config.toml
init_std_o = 0.0
steps = 8588
dataset = "wikipedia_en"
Each number is 200 + 20 x the weight over its row's rms, rounded and kept within 0 to 999. Layers, rows and columns count from 0. The size before them is the row's rms in percent of the matrix's.

# layer 3 MLP gate, 512x192, rms 0.0868, rows 104-152, columns 48-95
103,177,212,179,193,221,187,208,206,214,218,215,190,193,222,201,200,235,192,203,216,226,212,210,215,220,169,191,199,200,209,189,213,252,191,189,185,254,181,216,224,151,202,221,203,190,230,182,199
102,199,209,178,175,193,166,236,234,199,182,239,193,192,178,219,153,199,196,210,184,234,212,208,217,217,203,211,221,210,187,197,204,189,183,184,237,177,203,214,190,199,221,213,181,207,196,196,172
101,240,174,204,228,206,216,202,179,201,203,220,201,210,210,223,175,214,206,207,249,211,236,192,169,201,199,215,207,188,186,204,203,200,208,214,197,209,191,164,173,172,223,152,196,216,225,213,192
100,190,187,217,209,205,229,205,193,205,223,195,224,173,214,200,210,191,190,187,192,230,180,190,173,215,190,209,209,210,245,201,191,198,189,242,247,239,215,180,179,194,215,212,202,213,187,191,210
104,232,150,190,207,195,234,182,220,203,261,189,221,205,208,195,196,179,222,202,240,196,203,217,205,130,182,237,167,190,229,209,203,170,179,181,201,193,186,166,184,202,207,199,203,220,201,218,189
096,199,199,219,168,181,211,211,185,208,162,204,199,232,203,177,207,209,200,190,181,208,188,198,190,240,218,187,192,191,166,213,225,194,191,202,186,236,229,197,161,224,221,226,221,235,198,217,181
097,193,195,200,202,234,189,164,227,200,197,226,176,166,189,210,200,219,211,204,231,210,188,241,216,203,192,239,176,196,205,215,191,170,169,204,194,192,176,177,192,199,213,189,177,186,166,214,211
103,182,210,214,205,215,192,223,160,214,206,215,185,212,192,178,198,178,190,229,199,169,174,191,193,164,186,177,201,209,161,216,209,169,219,189,199,226,210,202,174,194,185,243,221,186,215,206,157
104,216,220,244,168,192,172,184,186,183,196,206,205,220,177,191,191,172,218,192,163,157,188,213,189,198,238,182,216,222,174,212,202,199,225,211,205,181,211,218,197,224,166,212,221,178,230,216,203
098,227,201,215,182,193,215,181,214,173,221,173,190,205,205,137,217,213,236,208,195,187,197,183,217,218,196,226,234,186,196,191,202,197,180,189,238,180,225,194,186,212,222,198,198,177,178,168,182
107,222,184,192,215,203,209,232,211,207,202,212,207,167,238,196,235,186,210,205,203,186,195,223,193,200,178,194,202,194,180,227,207,220,214,183,199,169,226,179,195,214,197,243,193,224,226,187,198
098,162,222,198,237,198,199,191,199,188,220,195,204,206,176,206,222,214,159,196,189,188,225,224,185,209,204,188,234,167,172,193,212,248,210,237,185,181,205,177,251,208,175,230,166,225,193,208,223
105,210,187,218,193,219,189,201,200,203,205,215,189,188,200,224,170,188,198,170,221,229,144,188,243,194,225,194,194,222,176,189,216,195,194,219,203,177,183,228,147,188,228,183,220,184,207,179,165
105,245,229,222,199,220,257,210,197,187,229,201,217,203,183,193,207,208,199,228,203,201,219,189,182,196,221,209,172,171,227,215,191,224,193,194,209,184,190,236,219,198,189,212,196,223,167,207,213
066,182,215,199,218,195,181,171,200,195,218,222,174,172,237,196,201,196,194,225,232,181,150,217,229,212,199,204,249,193,257,187,174,224,186,211,200,238,200,191,144,215,201,183,207,201,185,192,214
100,212,200,195,229,202,213,231,177,240,189,220,213,189,182,181,147,200,224,204,203,199,188,217,219,141,201,189,213,234,210,191,187,203,225,186,190,202,206,193,195,204,206,205,204,198,198,177,184
100,194,209,168,175,178,204,212,207,192,192,191,200,210,222,185,236,191,196,196,201,190,173,206,201,197,172,182,191,229,197,190,159,206,212,224,198,221,209,221,215,216,184,186,193,194,168,204,184
098,196,188,199,190,202,191,175,199,223,160,230,189,202,213,237,166,193,188,219,216,225,159,178,202,193,190,193,211,191,185,201,185,192,211,197,187,182,208,204,200,183,188,196,215,196,217,219,191
097,198,204,229,194,162,206,176,183,221,184,201,180,184,214,173,217,220,165,202,171,204,192,213,197,166,207,199,195,180,201,249,217,188,198,221,218,198,220,195,178,210,200,197,202,184,217,229,155
099,191,202,184,193,193,205,181,204,239,187,228,199,193,177,177,187,207,180,222,197,162,168,215,199,196,220,200,182,192,226,151,213,184,210,206,217,196,217,224,193,217,198,172,162,207,205,180,174
104,209,217,188,222,204,196,171,219,184,215,210,201,194,192,176,222,186,213,220,213,209,212,183,202,182,206,196,192,201,204,197,204,183,219,224,209,203,205,204,211,164,233,193,143,201,174,197,228
099,176,194,202,188,223,220,201,226,196,198,197,180,230,216,212,197,205,170,217,215,186,194,170,207,234,204,240,194,161,180,208,180,204,213,198,170,246,201,228,202,224,203,145,205,197,178,216,207
101,217,180,231,166,197,171,217,175,170,199,195,181,157,157,209,184,212,216,251,204,207,166,201,204,205,213,176,202,204,161,184,196,160,200,183,179,169,152,193,200,199,229,230,206,188,204,222,187
108,189,224,218,236,198,172,214,207,173,212,187,194,222,209,220,210,195,178,186,209,200,217,167,200,198,185,178,195,243,169,251,180,210,217,209,219,199,190,195,204,193,187,225,186,223,217,165,224
098,232,165,185,193,195,218,222,198,191,217,212,168,200,202,187,178,220,171,239,181,172,164,210,205,185,209,168,189,199,197,225,208,225,195,207,231,266,232,229,172,209,235,196,227,204,208,232,215
104,209,190,201,217,230,199,186,186,230,180,219,195,174,194,220,236,193,204,222,208,192,207,204,221,208,179,181,234,234,211,225,193,202,210,172,182,217,205,193,168,204,170,202,241,206,199,209,229
098,192,187,169,167,240,211,197,175,185,203,188,178,189,181,212,198,219,202,187,182,181,198,194,221,218,200,201,170,205,160,189,218,193,171,178,207,180,224,184,191,169,161,156,161,187,161,206,191
100,189,241,177,183,192,182,244,210,180,212,221,176,182,225,164,178,180,145,174,181,210,162,206,198,214,221,210,216,214,178,224,200,215,225,188,213,206,202,226,226,172,223,150,157,193,181,186,178
095,201,183,215,193,211,213,222,213,229,185,208,218,189,193,207,187,183,187,186,182,216,181,184,247,184,229,197,182,207,196,224,208,207,216,186,201,189,222,173,211,176,214,229,189,197,229,222,163
108,211,167,168,183,192,210,221,207,186,204,226,196,181,205,205,212,185,216,179,185,202,175,181,217,199,184,199,213,191,205,200,176,180,210,180,180,168,175,194,174,219,206,217,216,210,220,218,177
104,182,195,206,212,182,209,206,221,182,201,238,174,188,187,179,185,194,219,193,186,204,229,227,187,175,203,219,235,199,207,225,218,211,191,180,191,174,200,180,216,203,224,241,180,199,208,162,220
098,193,228,188,210,179,229,169,182,219,218,179,225,204,183,163,215,191,195,156,213,205,223,211,240,153,199,232,157,189,203,192,204,217,231,183,195,186,191,195,138,162,237,229,200,204,207,181,198
101,199,207,178,199,195,185,180,165,187,193,211,179,207,232,191,213,220,178,205,223,173,196,179,195,225,185,241,209,216,194,217,216,196,241,203,158,229,148,171,187,207,184,196,181,199,186,197,216
093,209,227,203,185,169,244,215,232,198,181,230,190,207,198,163,153,232,183,206,188,203,182,174,181,199,209,216,245,188,229,185,172,158,177,185,202,205,161,178,222,218,231,204,183,184,183,193,142
098,227,170,203,186,187,218,174,178,188,189,232,215,199,193,191,186,163,190,201,177,193,201,154,222,183,233,192,180,194,215,173,183,151,211,203,200,226,158,192,199,215,208,193,199,178,201,195,179
095,212,218,170,234,211,189,194,196,234,173,223,215,202,204,190,208,212,171,185,213,196,203,198,196,193,200,206,197,175,209,174,199,193,181,188,180,209,218,185,197,216,217,180,221,223,216,181,222
097,204,164,234,207,189,216,224,187,212,203,215,223,195,199,184,202,199,175,190,213,222,195,187,221,202,239,193,206,223,168,188,213,193,178,195,182,185,204,210,169,212,208,196,162,194,198,210,197
092,230,226,205,199,185,186,182,215,181,206,219,211,178,226,210,186,227,228,169,251,180,202,203,235,205,176,227,167,190,180,205,174,184,210,187,206,164,167,198,204,192,174,243,208,181,180,207,196
100,184,183,211,193,176,196,220,215,217,166,197,229,207,176,197,199,196,198,197,235,214,177,208,208,216,190,209,203,187,217,190,227,209,248,202,179,218,180,189,190,212,182,213,167,208,192,175,215
097,175,235,228,172,191,204,189,197,227,233,192,198,204,204,178,178,213,213,201,208,219,194,217,188,253,208,190,206,205,182,217,205,248,213,222,177,198,169,181,207,213,237,224,230,197,205,236,204
099,148,212,195,187,197,181,202,193,214,174,211,211,184,205,184,173,226,220,200,198,184,220,195,207,197,210,160,179,205,187,204,194,199,202,166,225,233,234,216,210,206,183,214,200,196,198,188,174
104,161,203,191,202,191,193,175,199,215,250,156,201,189,224,160,199,201,188,225,194,256,225,186,186,177,194,191,167,198,187,180,202,200,153,168,206,199,188,183,234,185,178,192,214,221,233,199,189
099,221,232,228,183,217,218,228,177,206,205,204,184,209,195,188,226,238,215,198,187,197,229,157,169,198,199,211,145,195,196,209,193,174,192,188,191,244,224,218,228,151,205,201,241,206,192,215,199
095,231,213,191,202,227,196,203,241,232,193,228,183,205,239,169,189,226,197,203,204,207,205,196,206,202,180,189,212,203,209,210,174,181,194,164,221,170,217,199,238,186,229,227,174,199,162,221,194
103,170,199,173,205,184,215,192,217,200,201,159,201,209,214,182,190,215,201,175,215,202,232,187,225,168,218,204,194,223,223,182,183,184,208,213,202,207,173,205,229,231,196,200,196,212,193,200,194
106,207,191,208,201,200,222,229,197,183,204,214,201,234,220,185,212,240,167,211,214,186,191,199,163,193,169,226,198,196,176,207,199,207,230,172,162,195,216,157,204,217,170,181,189,216,183,188,217
097,194,178,200,175,229,194,217,186,178,206,209,181,201,197,201,205,186,258,171,226,180,222,194,212,239,225,212,200,188,182,196,181,196,198,185,182,196,218,190,212,194,228,225,160,187,210,218,165
095,192,194,235,168,188,214,178,208,217,198,181,237,203,158,204,188,195,179,196,221,232,197,175,202,223,202,236,200,226,238,168,207,203,202,209,208,200,187,191,219,208,215,173,201,204,208,150,209
104,189,200,203,172,180,186,212,222,197,189,211,216,202,228,186,206,279,196,192,210,219,195,218,196,207,250,203,177,209,200,182,197,199,236,228,201,190,190,218,196,184,164,212,179,216,197,191,216
# layer 3 MLP up, 512x192, rms 0.0883, rows 104-151, columns 48-95
105,191,214,253,188,195,187,205,166,183,188,181,225,215,173,191,218,168,208,193,202,203,197,197,201,182,218,231,220,180,181,169,176,218,167,213,218,182,178,210,196,224,206,186,218,216,211,211,202
104,240,161,226,195,207,207,209,232,182,173,203,171,223,206,195,157,196,176,189,179,197,196,187,188,213,190,217,218,184,190,199,211,188,195,205,196,227,218,206,191,187,251,199,207,192,223,191,173
099,227,157,167,184,206,201,245,223,205,205,199,208,207,179,209,205,218,187,208,187,188,162,197,228,188,234,229,174,212,211,211,184,183,178,194,197,183,238,226,211,222,203,207,198,190,186,207,192
096,184,213,200,174,202,170,209,218,207,209,206,192,209,217,154,143,204,203,219,209,165,204,195,216,219,212,228,179,166,177,227,231,241,181,180,190,223,208,187,229,212,180,182,194,157,195,178,217
104,184,218,184,183,216,218,192,177,227,168,225,173,240,162,204,221,219,214,208,176,192,205,183,206,239,216,182,202,188,213,186,189,159,217,190,226,198,175,226,223,214,224,173,192,216,191,192,224
103,167,182,192,196,186,196,197,180,179,213,191,186,209,203,184,219,201,209,184,184,151,195,229,200,188,194,202,199,229,192,188,207,220,187,216,177,205,231,182,164,221,190,208,191,225,180,216,160
098,204,234,223,199,222,183,205,170,183,184,235,211,217,191,218,225,169,223,194,194,164,168,212,187,225,188,179,199,189,203,217,223,244,177,186,214,210,187,219,191,197,226,225,197,218,177,173,182
103,211,184,188,181,201,184,233,237,186,198,196,185,183,160,208,180,200,177,216,206,263,205,205,193,211,194,181,209,193,202,175,244,194,160,210,204,178,212,194,227,207,195,190,244,244,198,183,218
099,185,174,204,169,226,206,206,215,165,174,186,173,236,202,206,165,170,201,179,213,207,215,230,185,193,203,182,165,208,215,211,202,201,223,175,214,215,195,171,219,181,190,185,234,174,210,223,208
100,192,224,217,197,183,196,191,228,217,200,232,229,225,204,220,201,210,241,179,197,199,211,244,186,218,208,208,234,183,209,229,203,181,201,185,216,218,231,220,192,244,213,203,208,226,201,196,227
107,209,215,200,190,168,182,179,198,179,207,196,201,204,232,206,205,238,197,208,170,203,162,197,216,187,186,229,190,184,165,200,223,194,239,192,199,196,196,195,228,188,203,182,187,183,178,208,209
096,236,205,186,200,205,174,208,216,225,210,223,197,223,181,161,193,193,193,251,212,204,193,225,206,146,194,239,179,247,182,219,198,187,207,174,188,221,179,219,175,207,220,199,202,186,222,195,177
105,179,187,202,212,213,200,222,211,211,191,175,239,217,193,203,188,192,213,210,214,206,205,202,225,173,196,165,229,231,193,223,238,193,241,232,210,188,216,224,192,250,186,184,211,215,202,219,193
108,213,198,164,220,184,166,203,184,209,204,211,196,225,205,171,185,184,184,196,222,212,204,208,200,209,184,225,222,191,168,188,217,166,200,200,203,197,203,202,210,154,201,186,190,163,221,203,196
068,219,189,199,211,176,201,191,246,216,189,225,189,179,214,202,191,185,186,226,240,186,206,229,238,189,195,208,197,211,251,183,213,200,218,205,191,211,205,160,168,221,216,199,210,234,195,205,209
099,203,161,214,188,236,211,212,198,207,183,183,196,178,206,215,220,179,179,191,163,209,168,208,174,191,161,240,199,241,195,222,221,197,216,208,216,212,211,210,219,188,213,210,210,199,165,222,185
093,209,217,184,180,189,243,175,226,195,206,209,235,211,203,203,197,171,222,194,214,228,195,229,193,181,175,191,181,204,213,213,229,213,223,178,189,207,219,211,183,195,188,154,183,185,186,200,216
094,177,185,233,192,186,224,124,184,184,212,209,222,203,178,199,177,229,209,235,184,215,216,220,217,207,237,156,193,177,152,181,187,171,230,231,217,191,200,216,204,212,217,182,206,203,198,181,205
096,179,148,200,184,219,169,204,194,212,172,164,188,193,197,162,165,188,220,195,189,217,202,196,188,228,221,185,180,211,198,179,206,196,179,215,209,192,227,178,205,161,190,207,179,197,191,188,220
100,204,190,177,178,204,190,182,262,224,189,211,193,168,212,199,189,209,198,224,176,177,210,209,209,242,239,175,191,222,208,215,192,215,204,183,182,158,236,238,162,201,222,183,215,201,180,157,197
102,193,205,182,211,156,204,253,195,210,183,222,217,191,214,204,222,230,186,177,193,207,182,183,196,201,201,167,207,176,203,182,216,195,209,223,204,196,182,181,176,185,191,210,165,150,212,233,215
094,142,175,167,187,202,193,177,206,150,166,184,221,208,203,230,167,186,139,213,180,206,202,246,231,207,193,200,229,195,224,179,173,213,208,191,189,179,186,215,183,202,215,181,199,178,178,186,212
098,177,185,181,211,178,217,230,215,165,203,227,213,191,214,224,196,183,200,187,224,155,206,166,199,163,163,215,176,248,182,212,193,217,169,194,183,219,195,199,198,178,207,195,217,205,200,191,189
110,208,161,179,171,212,168,211,194,204,197,219,196,200,203,217,226,173,228,177,192,228,184,199,173,185,202,190,215,166,198,181,234,220,226,247,195,209,186,205,184,214,219,198,226,221,193,191,216
103,188,214,220,225,186,198,211,202,227,181,224,233,222,200,207,235,202,185,200,222,194,231,218,198,253,232,188,223,192,171,215,201,193,203,234,195,195,170,216,196,152,164,233,210,215,223,164,205
104,205,198,182,183,183,186,184,221,188,195,159,172,188,234,179,216,203,214,211,201,215,195,164,201,208,205,198,185,222,204,201,182,226,210,187,213,216,158,204,232,221,185,187,203,219,193,192,184
098,178,199,214,208,235,218,212,180,217,210,211,180,211,168,202,191,191,188,203,210,231,179,227,181,194,202,216,197,211,160,192,230,209,156,196,208,197,217,208,203,213,173,206,228,196,213,195,217
100,188,216,178,186,199,183,194,194,217,190,179,204,186,210,186,209,195,160,192,217,186,175,203,226,204,184,177,182,192,193,197,234,173,204,182,174,186,204,201,197,213,235,117,178,165,184,183,178
099,211,194,176,208,208,169,217,170,240,208,191,205,182,209,180,172,205,193,206,191,187,203,192,161,202,191,194,213,193,169,189,183,243,186,218,198,187,240,197,207,198,228,175,195,203,181,168,208
103,189,193,233,209,249,190,243,178,207,219,192,218,179,224,179,167,193,180,232,175,212,189,199,196,223,206,211,189,244,172,204,219,177,218,174,218,199,196,229,168,204,160,181,220,197,205,195,197
101,220,193,200,196,215,185,222,241,203,230,248,187,223,226,165,163,212,185,192,213,191,208,164,201,177,199,201,212,218,181,208,225,184,211,214,204,187,216,212,218,196,182,208,204,185,196,222,203
101,225,180,188,166,218,207,217,224,213,217,237,206,176,191,184,160,187,225,236,181,190,221,205,164,215,200,165,203,201,213,206,171,167,203,178,207,187,251,200,186,211,208,180,207,194,192,206,190
100,194,232,196,203,224,220,204,234,213,167,181,204,179,203,188,186,188,196,199,203,196,194,182,200,175,216,191,197,198,205,188,175,199,179,189,223,164,190,235,207,213,232,214,224,185,189,203,201
089,207,190,248,167,188,215,197,187,193,174,171,195,219,206,189,187,188,191,230,205,203,196,156,213,210,223,210,227,206,229,205,178,225,181,202,213,184,190,205,204,222,242,208,222,199,177,189,161
100,198,169,206,217,222,234,193,200,188,228,169,217,228,206,223,222,222,213,191,236,203,201,194,217,215,215,219,173,210,196,207,237,221,230,213,168,195,212,193,178,203,242,195,212,164,177,222,155
099,211,234,238,220,164,212,195,179,195,206,223,196,164,202,199,191,243,172,178,215,229,238,192,225,195,217,180,224,207,216,195,224,204,219,201,161,179,200,197,214,232,231,185,227,197,251,187,187
107,150,180,209,176,217,179,208,212,200,216,178,192,198,207,217,185,193,187,229,185,216,230,251,199,187,224,192,208,182,191,218,195,202,217,242,212,207,201,210,184,219,201,201,174,185,199,202,133
091,224,224,231,201,211,203,193,221,214,216,196,248,232,192,171,207,223,198,210,184,228,204,203,203,181,211,200,197,209,209,217,179,200,196,183,178,174,221,169,185,207,194,213,208,183,201,192,195
110,175,183,196,220,176,229,179,170,256,207,221,229,204,205,165,242,207,175,153,211,201,190,212,194,219,211,226,188,189,231,189,202,215,203,202,199,224,197,192,213,218,216,239,195,187,173,188,191
098,182,177,193,190,166,185,208,206,187,179,211,226,177,210,232,201,213,177,177,216,208,207,185,198,186,190,221,193,194,234,202,172,152,219,218,191,184,240,213,211,189,191,210,189,187,173,237,200
098,181,216,210,212,185,208,209,188,234,177,227,190,178,226,201,163,200,196,206,186,196,226,219,214,179,211,220,191,209,163,196,184,218,214,176,189,185,186,212,190,179,184,191,220,171,219,210,211
100,224,188,175,192,200,163,193,209,170,161,217,192,187,218,204,188,211,186,217,185,206,207,242,202,196,192,183,221,193,215,239,170,202,215,188,203,228,190,224,181,192,234,202,210,231,184,185,208
093,239,233,194,174,233,203,225,200,229,199,210,195,197,181,208,214,199,212,212,185,234,237,193,205,225,232,211,170,188,189,208,191,204,202,174,188,198,209,209,180,176,219,218,230,230,203,183,213
104,153,206,214,165,192,204,194,215,189,202,176,191,179,170,177,196,173,205,224,162,185,219,197,186,178,215,188,173,170,183,194,230,228,211,249,189,220,189,187,187,191,203,187,185,190,228,181,231
100,211,212,205,203,202,225,177,220,232,196,201,200,222,183,201,185,217,202,164,200,233,207,211,200,202,187,213,187,209,206,206,221,168,184,187,185,203,221,182,179,185,223,151,250,216,208,191,199
104,222,202,208,176,216,186,189,204,213,162,186,186,176,240,194,213,183,202,187,221,191,191,217,201,235,202,196,183,188,199,188,212,230,202,213,184,187,171,200,184,169,191,218,216,241,200,218,187
096,176,182,170,217,218,230,223,210,210,182,213,166,203,190,194,183,181,207,192,197,171,198,183,173,170,193,193,190,203,169,205,171,220,181,175,182,177,217,190,214,271,213,185,200,194,159,212,155
095,213,219,211,196,215,208,204,205,167,204,218,203,201,178,198,195,226,205,195,213,197,174,216,169,223,226,188,194,218,186,212,176,168,187,210,159,183,204,161,216,197,198,180,175,196,192,198,213
# layer 3 MLP down (transposed), 512x192, rms 0.0498, rows 104-151, columns 48-95
106,223,219,210,228,184,165,197,201,201,214,184,196,171,224,186,201,210,190,243,180,208,201,187,237,149,217,205,214,241,190,161,190,197,190,213,217,162,222,218,230,210,209,198,209,212,211,198,194
100,153,185,187,178,172,211,208,177,190,217,221,212,224,196,185,212,191,156,210,219,170,202,209,191,196,228,190,216,200,194,193,175,224,184,223,156,172,166,206,216,203,206,212,211,178,191,171,210
100,197,218,184,218,216,245,181,181,214,213,197,208,220,187,189,182,188,226,179,197,228,214,207,176,206,185,170,215,187,200,197,230,192,193,234,224,227,207,201,206,171,237,216,217,227,204,187,222
097,194,207,195,226,165,221,226,215,192,181,214,195,195,189,255,190,207,188,186,215,217,201,211,200,221,209,220,263,198,216,188,217,186,198,207,223,179,196,221,172,228,230,224,215,249,190,226,206
097,194,181,200,147,184,227,180,204,197,218,182,196,171,228,204,213,181,217,183,203,174,188,184,246,210,184,182,209,186,208,234,218,190,188,191,209,218,178,204,211,170,225,215,193,192,199,200,211
097,232,175,223,199,219,195,200,242,197,193,201,210,220,211,227,244,181,191,213,243,217,169,181,185,212,187,196,172,199,192,182,214,209,210,197,229,208,214,204,172,214,140,231,209,203,184,199,226
100,198,200,178,195,201,189,208,183,222,199,198,188,212,202,214,211,201,169,231,222,187,223,229,203,187,199,189,245,195,219,182,199,209,211,209,164,206,233,176,215,217,230,199,194,192,217,211,184
105,172,199,194,204,213,195,188,211,185,194,171,209,193,185,168,213,212,173,183,201,186,238,184,213,174,201,204,248,182,190,180,204,236,221,168,178,198,176,197,172,201,208,201,232,162,179,200,185
097,182,173,209,253,210,201,201,182,188,213,155,224,185,189,180,220,199,201,184,199,193,194,197,193,218,206,178,174,194,187,191,208,228,186,167,192,172,174,207,187,216,229,209,179,210,196,184,223
099,165,178,159,205,172,219,203,223,193,207,192,187,204,227,185,184,198,166,219,190,207,188,208,231,188,217,187,210,205,152,200,224,179,187,214,213,203,180,189,182,219,185,218,208,199,159,193,170
105,187,186,218,226,209,193,245,215,209,213,182,212,209,218,195,202,207,197,184,217,220,215,218,170,236,170,221,214,209,200,210,219,218,200,205,215,228,186,217,227,199,223,216,176,254,187,225,198
097,196,219,204,213,177,197,176,208,200,204,177,208,207,196,229,198,177,203,160,180,203,208,156,209,224,236,180,230,180,184,198,179,239,165,196,212,193,194,198,218,209,186,176,207,207,239,217,199
104,151,183,204,208,201,186,205,195,197,221,155,218,176,232,213,190,183,213,168,193,240,214,222,216,209,222,187,181,235,240,211,224,178,173,172,222,188,201,233,213,186,177,224,188,218,201,223,196
103,187,174,225,176,182,219,204,197,183,201,182,215,183,164,189,219,217,242,197,199,188,226,193,201,209,207,188,188,166,199,239,191,220,183,195,234,180,214,184,200,205,197,212,216,219,186,203,194
071,166,188,188,217,225,176,159,159,162,213,209,205,209,217,166,189,200,226,180,185,193,192,179,170,247,173,203,226,195,207,205,183,227,187,196,181,211,193,197,231,206,179,230,201,159,236,207,192
099,194,227,209,231,191,173,252,211,202,193,225,205,220,226,174,207,213,205,207,172,218,236,209,187,194,226,233,158,193,205,198,188,196,167,211,184,200,230,184,191,190,151,197,235,254,228,167,204
092,185,242,214,176,209,227,194,202,199,198,198,182,170,234,191,191,205,221,186,173,170,191,191,224,203,203,203,235,205,213,213,213,172,180,189,215,177,213,207,188,235,203,216,201,195,200,210,207
094,231,244,169,152,215,218,197,197,193,202,220,201,157,219,214,192,228,210,164,186,210,232,174,201,209,201,209,166,191,247,194,212,226,212,209,190,206,206,201,177,173,219,261,239,169,243,212,208
101,205,210,161,216,211,194,208,171,208,235,197,183,227,182,230,177,220,210,200,187,187,231,192,190,222,152,222,207,248,200,232,190,215,182,194,170,210,229,230,217,210,169,196,179,196,207,185,194
102,172,213,200,191,197,212,216,197,169,210,218,190,192,235,192,194,196,179,202,146,235,237,209,211,201,196,217,209,185,194,217,191,232,195,248,218,196,207,203,203,182,224,219,228,205,196,199,192
101,205,185,240,213,238,212,208,209,205,232,209,221,198,175,232,206,199,218,206,197,193,214,221,182,202,189,210,164,206,201,221,195,183,173,196,185,218,207,200,236,215,222,202,197,233,192,203,179
100,208,250,214,170,187,198,224,193,234,197,220,196,208,187,184,207,227,222,215,216,170,196,168,201,221,190,177,186,212,218,258,207,223,178,187,206,241,185,182,206,201,196,203,198,222,194,214,189
097,193,225,223,192,186,209,190,196,189,202,237,217,191,203,223,205,195,169,219,172,193,206,203,219,195,206,200,203,176,229,217,198,187,211,179,195,209,166,164,221,221,270,234,183,188,218,205,185
107,198,237,176,218,210,241,221,215,184,206,161,208,212,199,157,205,233,235,235,230,164,214,172,199,191,202,178,194,200,256,217,238,192,210,199,219,192,187,184,204,207,213,189,164,220,198,197,206
103,189,193,191,167,199,198,180,222,182,197,189,191,195,221,166,209,215,217,231,206,170,179,214,172,177,174,229,205,169,203,180,187,212,222,204,138,231,188,203,159,232,179,203,198,201,208,208,183
102,211,187,209,169,185,212,189,191,211,223,189,181,209,189,218,181,232,215,234,174,227,191,219,198,215,162,187,243,187,197,210,221,185,211,215,259,208,195,205,196,200,194,206,187,204,216,185,210
100,228,209,199,175,213,193,177,219,149,228,148,225,221,170,230,222,194,210,241,214,137,201,218,196,235,195,201,202,167,224,212,195,161,210,223,183,216,215,208,227,203,251,206,162,241,201,206,200
099,188,213,214,179,194,167,225,231,218,179,212,241,199,189,211,179,221,163,193,180,188,245,237,195,184,183,172,199,176,193,193,204,196,195,236,181,182,171,202,197,211,192,185,191,201,227,181,216
095,205,215,199,145,244,214,217,223,163,211,221,189,193,219,252,213,196,183,216,180,213,199,205,207,221,201,258,200,172,219,186,227,174,207,194,186,203,200,217,209,189,180,222,194,177,214,202,218
103,214,201,185,204,221,203,205,217,236,209,223,189,217,187,196,215,189,187,192,194,199,172,237,216,194,222,214,218,231,220,186,229,179,219,194,227,186,198,198,226,201,207,197,234,242,167,213,240
103,180,217,175,214,226,227,198,192,201,195,151,192,186,162,183,221,215,186,220,208,210,197,217,156,212,219,174,199,205,210,201,174,223,235,206,174,223,220,234,188,192,175,203,165,154,230,200,208
099,209,183,188,202,191,236,206,178,208,195,192,220,177,247,186,184,208,224,196,196,216,220,208,193,193,261,208,208,172,215,202,195,231,174,208,178,210,190,216,213,194,221,211,201,201,180,192,147
105,175,206,193,159,205,195,172,243,198,191,207,194,204,195,225,186,211,216,184,211,217,219,200,185,237,163,221,209,189,202,198,207,199,162,202,155,163,193,203,199,170,180,192,232,181,188,183,203
092,207,194,171,209,201,196,219,208,213,198,184,199,191,226,169,202,204,231,173,200,198,229,220,210,186,205,202,207,179,190,205,204,178,182,209,180,185,224,173,189,222,199,195,213,184,209,198,205
104,211,216,218,174,177,213,195,217,221,199,181,183,219,230,212,192,217,199,190,222,213,192,209,179,203,221,170,229,193,211,172,219,244,209,203,221,176,206,199,166,224,164,204,204,246,169,181,218
100,184,150,222,178,201,193,226,220,202,178,217,198,177,209,222,202,211,194,179,181,197,202,213,165,222,214,222,239,219,177,189,215,196,196,219,214,201,211,209,194,234,154,205,204,207,208,206,198
106,175,217,174,201,220,191,181,212,219,163,188,181,196,149,208,170,198,222,182,207,200,195,157,186,183,177,213,200,204,208,207,219,203,190,191,174,241,179,183,225,210,206,205,189,199,216,193,201
091,195,176,193,183,173,170,189,235,225,211,214,186,207,181,226,206,169,209,169,200,195,195,192,214,229,194,251,205,176,208,198,214,213,218,226,237,199,200,197,181,191,197,206,208,224,172,185,200
104,217,217,179,237,189,221,182,181,193,174,177,209,191,233,202,226,189,206,174,182,218,177,183,188,223,220,157,159,171,185,188,188,190,193,208,184,180,199,205,194,232,220,215,160,164,177,229,216
097,205,189,169,199,186,168,161,198,185,206,197,185,224,171,158,182,199,201,210,168,162,169,183,240,203,217,194,196,233,174,196,214,232,208,207,206,181,233,217,172,191,184,197,204,212,197,189,194
099,198,211,204,190,213,243,170,200,207,215,194,199,208,202,177,255,202,209,167,220,215,185,175,184,195,213,192,216,192,193,192,214,159,210,142,216,221,229,181,195,190,174,198,190,190,209,204,173
105,178,193,225,245,183,198,203,190,196,191,157,206,162,177,208,178,208,224,200,161,206,226,176,188,208,204,206,180,199,201,208,225,204,233,211,199,180,231,230,243,219,194,214,166,192,196,200,208
098,181,223,203,176,179,188,188,200,190,174,199,190,187,154,212,184,224,219,177,192,217,178,178,203,206,180,207,208,209,225,205,194,202,196,239,185,222,164,188,226,146,185,216,204,206,190,158,190
102,187,216,200,215,223,231,199,244,206,201,189,208,232,197,163,198,183,220,205,187,211,190,187,196,209,199,177,213,216,195,190,241,211,163,211,218,188,203,188,218,178,261,208,175,180,192,200,215
098,173,212,199,223,199,224,196,193,221,178,250,216,215,177,179,185,191,228,157,178,205,194,223,218,215,216,196,197,197,208,227,197,211,187,211,203,227,214,227,196,179,223,185,168,211,180,178,200
100,194,199,183,212,239,215,207,212,165,217,224,243,193,168,213,187,236,174,191,210,207,190,217,207,173,186,192,197,182,169,181,241,193,162,230,194,186,189,205,223,205,176,215,203,189,177,215,178
101,212,209,193,182,178,177,153,222,210,205,185,198,223,210,230,221,211,201,211,209,209,225,199,180,226,206,227,218,197,190,170,183,208,245,194,209,232,207,174,182,214,204,160,225,190,210,176,199
102,183,190,206,193,171,216,275,214,182,194,196,214,203,216,188,261,190,185,202,198,215,184,199,178,205,177,199,188,193,208,178,184,235,225,196,235,179,225,211,189,205,221,211,209,180,185,206,195